{"num_attention_heads": 7, "head_dim": 64, "qk_norm": true, "init_mimetic": 0.5, "max_grad_norm": 1.0, "final_lr_fraction": 0.0}
Each number is 128 + 24 x the weight over its row's rms, rounded and kept within 0 to 255. Layers, rows and columns count from 0. Numbers have three digits each. The size before them is the row's rms in percent of the matrix's.

# layer 8 MLP down (transposed), 1152x576, rms 0.0426, rows 410-439, columns 144-215
100:150154124121091147121140114119125116115143120129149137097135095074139101109120124116103149115097178117144114098124105082149138137132143146126109126138128122136117166130137129119096196140080140170131111144089186116151
089:131139096137102121142147110094134130180116128154104140109068126104130137159162137104133149137142140134118093150140148193123126142148149127127116121125150127078130159105145111138140143142134130110105143099147141100123
097:110108101118150137149090123131127127136125137147134143136133122150111153145171122137130117139092114110141135104141151133111153127109142144137124130146135126101129153129116123133171134160150119145103085131135110146144
104:121092121112107100126097125100139093130156118141118141113126120106100102121138142109158097108118133113141174112148059120125123112121070126096126140156134160157151152130109101131142113140115140148089126130120130123118
098:128129136111089107102118113107124118126072136121098124112142126132140094140116175097145094110149099199103120192121154114128106120111115128108122133131113090118125098116170140105153138149132108152163095098109107127174
101:126120123151131132116128092104126121150119144134167138133083117130152108124157114109145112117174112133126121178117165078122097129105164136132117142159150116139109119120108126147080117145137167130115134127112130118117
102:050132134142105104121134156199135175107115110139154138098088117139112149136121154123100122122156116120090124091106116119073128134115160119142119161160136120129097124114150100140141103132134155111136121085141123082100
094:128102124143128116153088122098144149158134170115162110086087137141090089105132105107104150119128094175117093129105124155093129091137120141127121124165116147093147104109152105156122159152160200142132167142096141128117
102:117145155136132114143134141152143137118171167130145125169101132097125150129105142129062137108149137130116127108090140135096154158112089140119141156081122128133096152087137151118129132146130118112036114122117101169099
098:165124102108138146101114079147133124113117126172120106114120089131120073078134157096117156125150131137104090110131158113118121153142117166063117118127091130114109156098113118090141127112113111092154149094076098095152
097:105113112124097110138166165120087143139154146118123131112123115109115108113053148124137067102112100148115115116117126174124147102112144151121178092087117122102127177121102133140172176110124145092174169141139133128103
100:125069128124159161199161135103124106116127149112123098103108124141105131131158075114097135133140108129091099117138121104115140154120096135110111099134121163128121142113130152090155132154120121105134140142096109150137
099:112116111055145136110109099116165132137136090152103094123134125167155113126147132130121178122133152097105103127125138147150108115131130093094163093134057141101106088154162105112126136118074096105114128122120117101131
097:093133096125143108099110159192115137138109126124092113142175149140161136142094131096105140133112174084093155158122127151122120139149125117171164151135116151104111139103097138140113077121174148088078159097179124145115
100:119164150139152110118168119154114147118125060146152148115111129124112154150155084098110112111131119116130173109177149116128142175136166125092125109141099169132107102136142116121129170169128136100131168116089136106156
104:150132176116126136103136090096147129142134123116115123120125192161162144140143133129116116129137152137122126122150096144120143086159132115125147117110097147124114128134144098105111122125118133103100127127125101118136
105:142127084057110144106137134116147096135113114105149122088167134164133103119121084137123138157126147115129154115131149123132140109099136097147126142118157131147111109152158152113136148122118111132126118151064123138177
103:171095126098099141146157166171132129174130159124153128113126141145068123118099116133109131144143153107141086162138164174131141098140164138155188146104112126140163150131147133122111127088128109116158115116136154138099
101:162115111133099133127141156123136109110107088134170170171156129148139138103129154143144122130119119147185133111177096136149130097131108113123131157123157176192166178128148135131149137140073173143147139161172135157151
103:138077114138080134122157119145143103086124120152157104131087181067142142122141150108121134139109155087124124152102135117168116137153138103117122141130107101104094105182144149149150112142169122093122093120067144094157
100:124139129139111081123102110152162115103170094110126160129098127138093125152128118118145107100144130114119131140129144174122119185130124145112119071100149096116162093116175136143135176133134161128094153113150138106145
104:154130144114163133137100153115116130136144144126125124127119117164096080138125130121152117080105088101108111136127114162120107117129142135138142105150094128097128115120133117124142147128145114136159118099091111072065
100:122146106086144129123172152144124137134115117075114152120149136155179095106096157098139142119121112108137101142128123119121111089102145117108155110113111112157106134116146149171161154130138121167150154119141125131100
100:104143103179135089116115155122099097171096142148143141112155144102135135112146118118155129082160106193120138115110130146134142152124146137125153122142165083098131178107108140135141118154119154143113123169099110120126
101:122119130116141169125163117077148130107141151114168132136104130102152105075131106141117175099131171078086124138084135176136111129117114147117126149119113141115134132082149112161130096099104154119152162119157069147109
102:144133101072188146132155115096157106166096131127114152141116104135130119125125163131102120103123170109115165157135149129143125122111102092124090133199133140146150124097130107106143154118104076122134161133095127147126
096:119123128113147108098090127150143142147145167103096183107151104114142137106143157136121142110140117148115167133122145136133106154129115156121126100131167118074102095119107128127141088137146136122163163096036099155128
098:131122096137107150152142137116134169101151106114144112093154147115109094121132154093083128123128084135090133113126166112090121140122173134093163138127158148122132110106122126143160110116118109126103113106134074143094
094:157122141141109101129113073131072103119093138127162151149142137116143119142144087126147139131149160139150140160141135140074096159089098166175105145127175133096125135126121142132119114144102154129136155139112123138165
101:136123126154105132111095124109112110085108146136123087094107098118096142148151135103104139182144088110146124144144151122123137194095112138116107144149146143095163141079136112083100122118106137091143113139139158134110
# layer 8 MLP gate, 1152x576, rms 0.0449, rows 411-440, columns 144-215
092:161133144157125119132117090110137123180135139122157110102112129083091126150120160117132155166147157127115083136126119159113129153170136097128114140166113122106135090126089129135154149157145154113110115149093141107107
099:139137116145136116122104129143130153127129138089128123164111156137139146115112131105163095140162178118129122122114127101180105151138107131145099151158126126117118126133121154091108126140098101119097128133131134106136
104:115142117142152124127106135107146119160123061186104143091156151168142096145096082158094097153145093141144132122153112068129135132174141167085142137094164111106119117126121127080136127090142121125115129115135102105143
097:146098099146086151121144124157156129095150116105120140129097173128153110097125129146143083098147093148112116122099096087142137128083128122155135133106112137122115105133151180124166146107125088098178110142120155137130
103:129111114124130135112086167141147135126146115159112164148135129088127097128123156117148137134126127139107124136137116160116128114138121158135133131075090145120106087137145130116167111099125122130100108134098157152187
104:131124124125158102130112147095125151177145157135114127143135148133132099113151135149166178136158118160118155128111111141125142128133147133119112147090156125166138112140139120091170123159101139122113134134149190112141
093:132108115162142102102125143127158093143081159153128113119129125175171089147120111127118137165165163167139092183092159140127111126154141099129092144080131127113116116120159157109127137108130119097097104093130173162120
097:147107172133138116132153152161155124119098136128154164192139146136127150099172143131148154161118111148147153122105143079079114161121133120106134087107156128145142129105108148106131151136137137143090142185121142125097
100:128100139092105162126099112094129131143092079110162141117147134125092090114131139132113147167141116145165119161099142143158151109106184141100108127166151143135092132161117108134157121124134142110116100145104101121156
098:113122151140113116122140125155156141139105140110136132144119150134121129120178156159132137149110163115085115135150115167114093147149132164140126142147118113122107166115098135114126132149116133110121130124136117124103
097:156103126137082131174083152151135145153108146125129121133129154117078106090133129124114136138121144125117108163134151141139148128170150127135186090112142147111157096140087118111124135111163146133170111125113134128124
112:151151151135111137129152151122135134128142118128136120099135135133127119124159111159123169119129139114155087122103164151150145108126158150157133176102105086160100114096147136136168085103103139128158146148114179129139
099:111091113105100093132155098149128138122159174093111115167149143155136099176112109146162141127100113046130103152118111127141111130094114078121148134165128107099093155096115139146114115090130154130125104151129124155125
098:130165116088113185116132132134131083110097118155108129151110179138159104114131160162144155129144177157161115138104106124154167184122152160109109161108129100113145163115142186134126069089131124115155126161105151148152
102:123101119120156151136143127111184157105114122198122124082123163139131134150124129146149108095125132136152088099123127125139107088130139134164105172151139153110101149085150156122145113112115134128098118149158080098133
105:146125075165154130102099097148110099148132157128163121113150154182143124121149074127150154078155108127135130079135123133129137157121176164110122101095146115100132139154110110131148116129097115142145132092132159142121
107:118121116146129118141101115136137175083133098096139160090128152124160086121113127146144144119142138119081135093140119136113096137154132156138128118104187148101090143119127139142127138107157122118115154099161167104112
099:137125148150140080140133133125089105126125133114068090135119116125085152112121115134136119117102108162149112117137115113141129160138147113160119129100145138144154102137095153141123135144118169104171138121138156111121
099:098114125106108138130163130114101122094159110123116126127159141171149073110063141103122137120130140150165071118181104118151117091122150125140104134085136108122096148104127145114097146110101133145116148120113176137099
103:160148150132150124159135185112137131154120114160096124078106136123145122103110125140107159116164120150092129173132100117192186163119113106105138132106128110119090130128120122144136131099129145103167071132100076138110
111:181143148138138128150138118167153108154138103099095092119090124146179108146124129138148180100152086136109106115152122117141067117128102138136095162133162117173086133108141153135146149144112140142099116122113126136125
098:156113132126113156092097119149124120172122124175124131115141125151153167126106155119094137084169117133092132127111110118123132140142134113132109156118137110170141123140133132086140147104091121117128163112129122138137
098:109109094123160146131149145088125149068140143107133179143108122151125168096122135142139136124113142093112112112135135124128092149123164157084140128128169152138134159177145150114137115106150116156140123157150145151086
099:161167109119156108160136147110146148139127103113109071149123085109136145138139165152175122116122140150143090162112120153128128125146135179117105166132146160143102145104109101152107106108107126147127116090133130174122
104:135112147103090156160144145122136101145132156138161160099141144142119101147125138123164144122122096160124102135145115169149106082131159165115115128116122117110135129129098096119144165148106144134141109109146154133138
097:113105116124183126107180139119138165104077111130113121117126119150144178137098112141108119116136133106187127101107095127123083161123158124180123131122120087144088153145116095141173112079132125115108107118137143158153
099:123175119139177109116139174141097123118130105128141142104112149141095107081095121148150163111128141067140137139101142125159115176122137118161094121120107145121124153147112122105152130114098068131105137141125146176132
101:122136123117129122161111115127150147127157118163136085153131122120119127108114112146152118087151126109087099116124138111123183116128128168148152124086152109134112127165152138122093149166105129125127127095120130123157
100:124141101151176115133139137166176076110087114136118136135156155180156149128154141112113135127135101106121125144143149122132122155119128161161127102070143117124086157136133140161122133116104117108112138124102139063158
102:150147079122177116148080161155165191139128117132140137109121105179125150104148116160114135093140134140120128132150135128123113090121147091074095147112148112139131153088124139094153113150146129124101145172137120127163
# layer 8 MLP up, 1152x576, rms 0.0449, rows 411-440, columns 144-215
096:082141094127112076086145107101156142104134116133137135138137123114116131130137127135115093103090121127115147132113177123123162135100141168113160116106172154105090129138143139105115150086117120122123147168109127139151
097:122126117145090130144136156121137139127114131094087100070103174118144149089135137127161136098157127145116135142136111153158169147134104115111130119167097099183149108119135140147076144092093126176157134149077119146125
104:093158115169100110105140123142121136106147130142108120204150101155105151132130095108140078104119142100113079140108111081128098128107111143112143125151087136085152158162162120124161134131136108093140086109153169126169
098:125156090138114128156124139111158144122153142128152126096082144120131158088137099147138116125098130117126114125087112097122130153129124124141116121158136124113120143140093152117116136175149133135145175185108103125084
102:161119123171165089111149117149142112120153102163156127074107129097085106147125146140125129136116124143118118132143148104158093133121126097157136179198138116124168173129144175136152094096151150099123145112077123140143
107:087104091116120147147163116166123177118139097142159115124098120145152134187110136122112102123175132117115121106127142103119135131092150095131139143119134090088102127141090112191116081086149089102137099084125105141105
100:106108119146148149137112151113179148162111175116152158115112099169138108122177135073157142134134112144155118137110156137070077096174121127137111112122124132154173078141119137169116095126143094158097131115146136158110
102:101202118110113154111116171113105126173117152202138172098131129124094114157138148149113122157142099134129094084104151092138076132172124160112114119113166125139132079089121096145128084118113112173126107163147129135102
094:069137156146136191119149069111138102084139126132176176158165137107134119155127140157166074115114149153129156103180132120106116133185159128122145163134124170097061126122099120144113089101124172151162129103128123102083
096:122163119139149151134126081130114117100129139105154131147191111161108173144119145079145117120098116110140162099181107092129121120154127104149168128153130117116154190157114111123135105122105164141194159130108144108149
100:122122130133136138146102108077125152127119108134125093108130144181113151128126081112117174113103167124123079096116110173134155151093121126145101114173138106091125128137088145114130110110107173091165104138083143180123
104:165083119075156155110106143136129146138123177113128151112093115153123102115149162185164144080137154118169111197120113100140091138124164147104095133138103121127126113108135152149116112143115144162139151144070141131163
097:159151125140099136149144129136138131132029193136133115143127128141153073121092092156151116102144138130179126109080142124176151102101148134112135114105157128180145133121136124137130124101102105139141154111125130103135
100:055144150135152158099157102137097128179152121156151131134081144186149112152129102130151135115165121095152123109151157162133149129142108142090113130126108132157089130165157132155166108146087109125152171140128115174147
105:128139114098064146122148101122036066145147119093109118156159162148143113159112163145096132125158113138152110091125103147164062140105132131105134130143119146123125126115093149133072089128143113145148126097109130130150
105:144145113102143162132169110118178112121137079158140106126125120164132188117138115124122146155072134136165150153132124109125143157159135125115142120121100124129121158117125139075102086159152159111081083108105113099115
102:079112128094116195102170129113111122111145160125100157148100104079149099125114131113138163167156111106129118103113149117093186143133123093166144163126071137134110121132096116112130168119149153110120143078116148141139
099:093145156138136140114179148148116134149149168136137151098113126123134112139150147136125124040151157092152086105118149114164193136117135148108168118103145154160138162141144171109148148124109171138107134147112107148119
104:137150116112149123161093119156172124096126129147127117148103131074125172159126117123162162083096177106147132129138106111123095131146172123112140167143155135137116100170137121118119121157116089132164108135130108118126
101:116153180142150092115140129126102126128132118164124069091170159075105162126091159142150144098127143162138116135089163134118123156104164070146096118143169144078129133133114163143123148098101179119090132148138093134153
105:137147073165127165136143098082132131143137131131149138106122119161169115111136130139182124092156096129066097064126102108159043115113112149119091093120138106130107116121116139115130146112143164127155111146089176091132
102:164107092067123148099085143172134167116123104106148148106112160125158098140102118131111112113122120119113112125131158086106143092097128112133120124157124153111135172172157126111142104147115146137142132144157113135107
097:142060112117170139169157140170133171113150125139104149110126118108094115135135098112114132102124137100113106121137105087155144137087105158122155120125127098137173105159150149106131171195150147113155114110138100127148
104:124135120111159105069127155131150146147096133094156111125134130133113155110129135145139108172157162164089109140080093101137112121073177134128167128088109092159091144088128176117119121115116141119134126104103165135155
103:096102116119109141127075100114155147132185147131134148116118104117143090124122119126129124113153123138177144100121164161079161086132164134106096144117103167149105161171185120084125128143095066141123121131118151113133
094:142138132151121123154114148150136136114139083157131159122136087159110129112117100118166126147133126090099077138115134110132137107131133083115135117167119115140162120120147149135101146091089095159132137183134130091090
097:151129092151112134125143111104074126083155094198100122106123145134143115153119084149117127112115125145146126067150129167153098108147104128102131112122144068177114169135155104135137136126108125120086133154117106110108
100:112145154119144143166144198120141157121074113120115121191102085130163170113092156152115131176121152132105111155103112126098121139113149116101133152172120101128092134121130108163113129115159087101129092118120156139118
099:148125137117157120161106117135176106132140110133098140124160138116097090127153087123148085112147121144085138143116128147145145115101190179132130119114137150149161107130101116109173126122117097146126132126151117092140
103:110111097100125098139141157107120096096150149095088126121092114138131118140124128204119108136150142156105130123148110145172139100072095155143092121139132185135139114136098177143161167096104167099115157143139161162116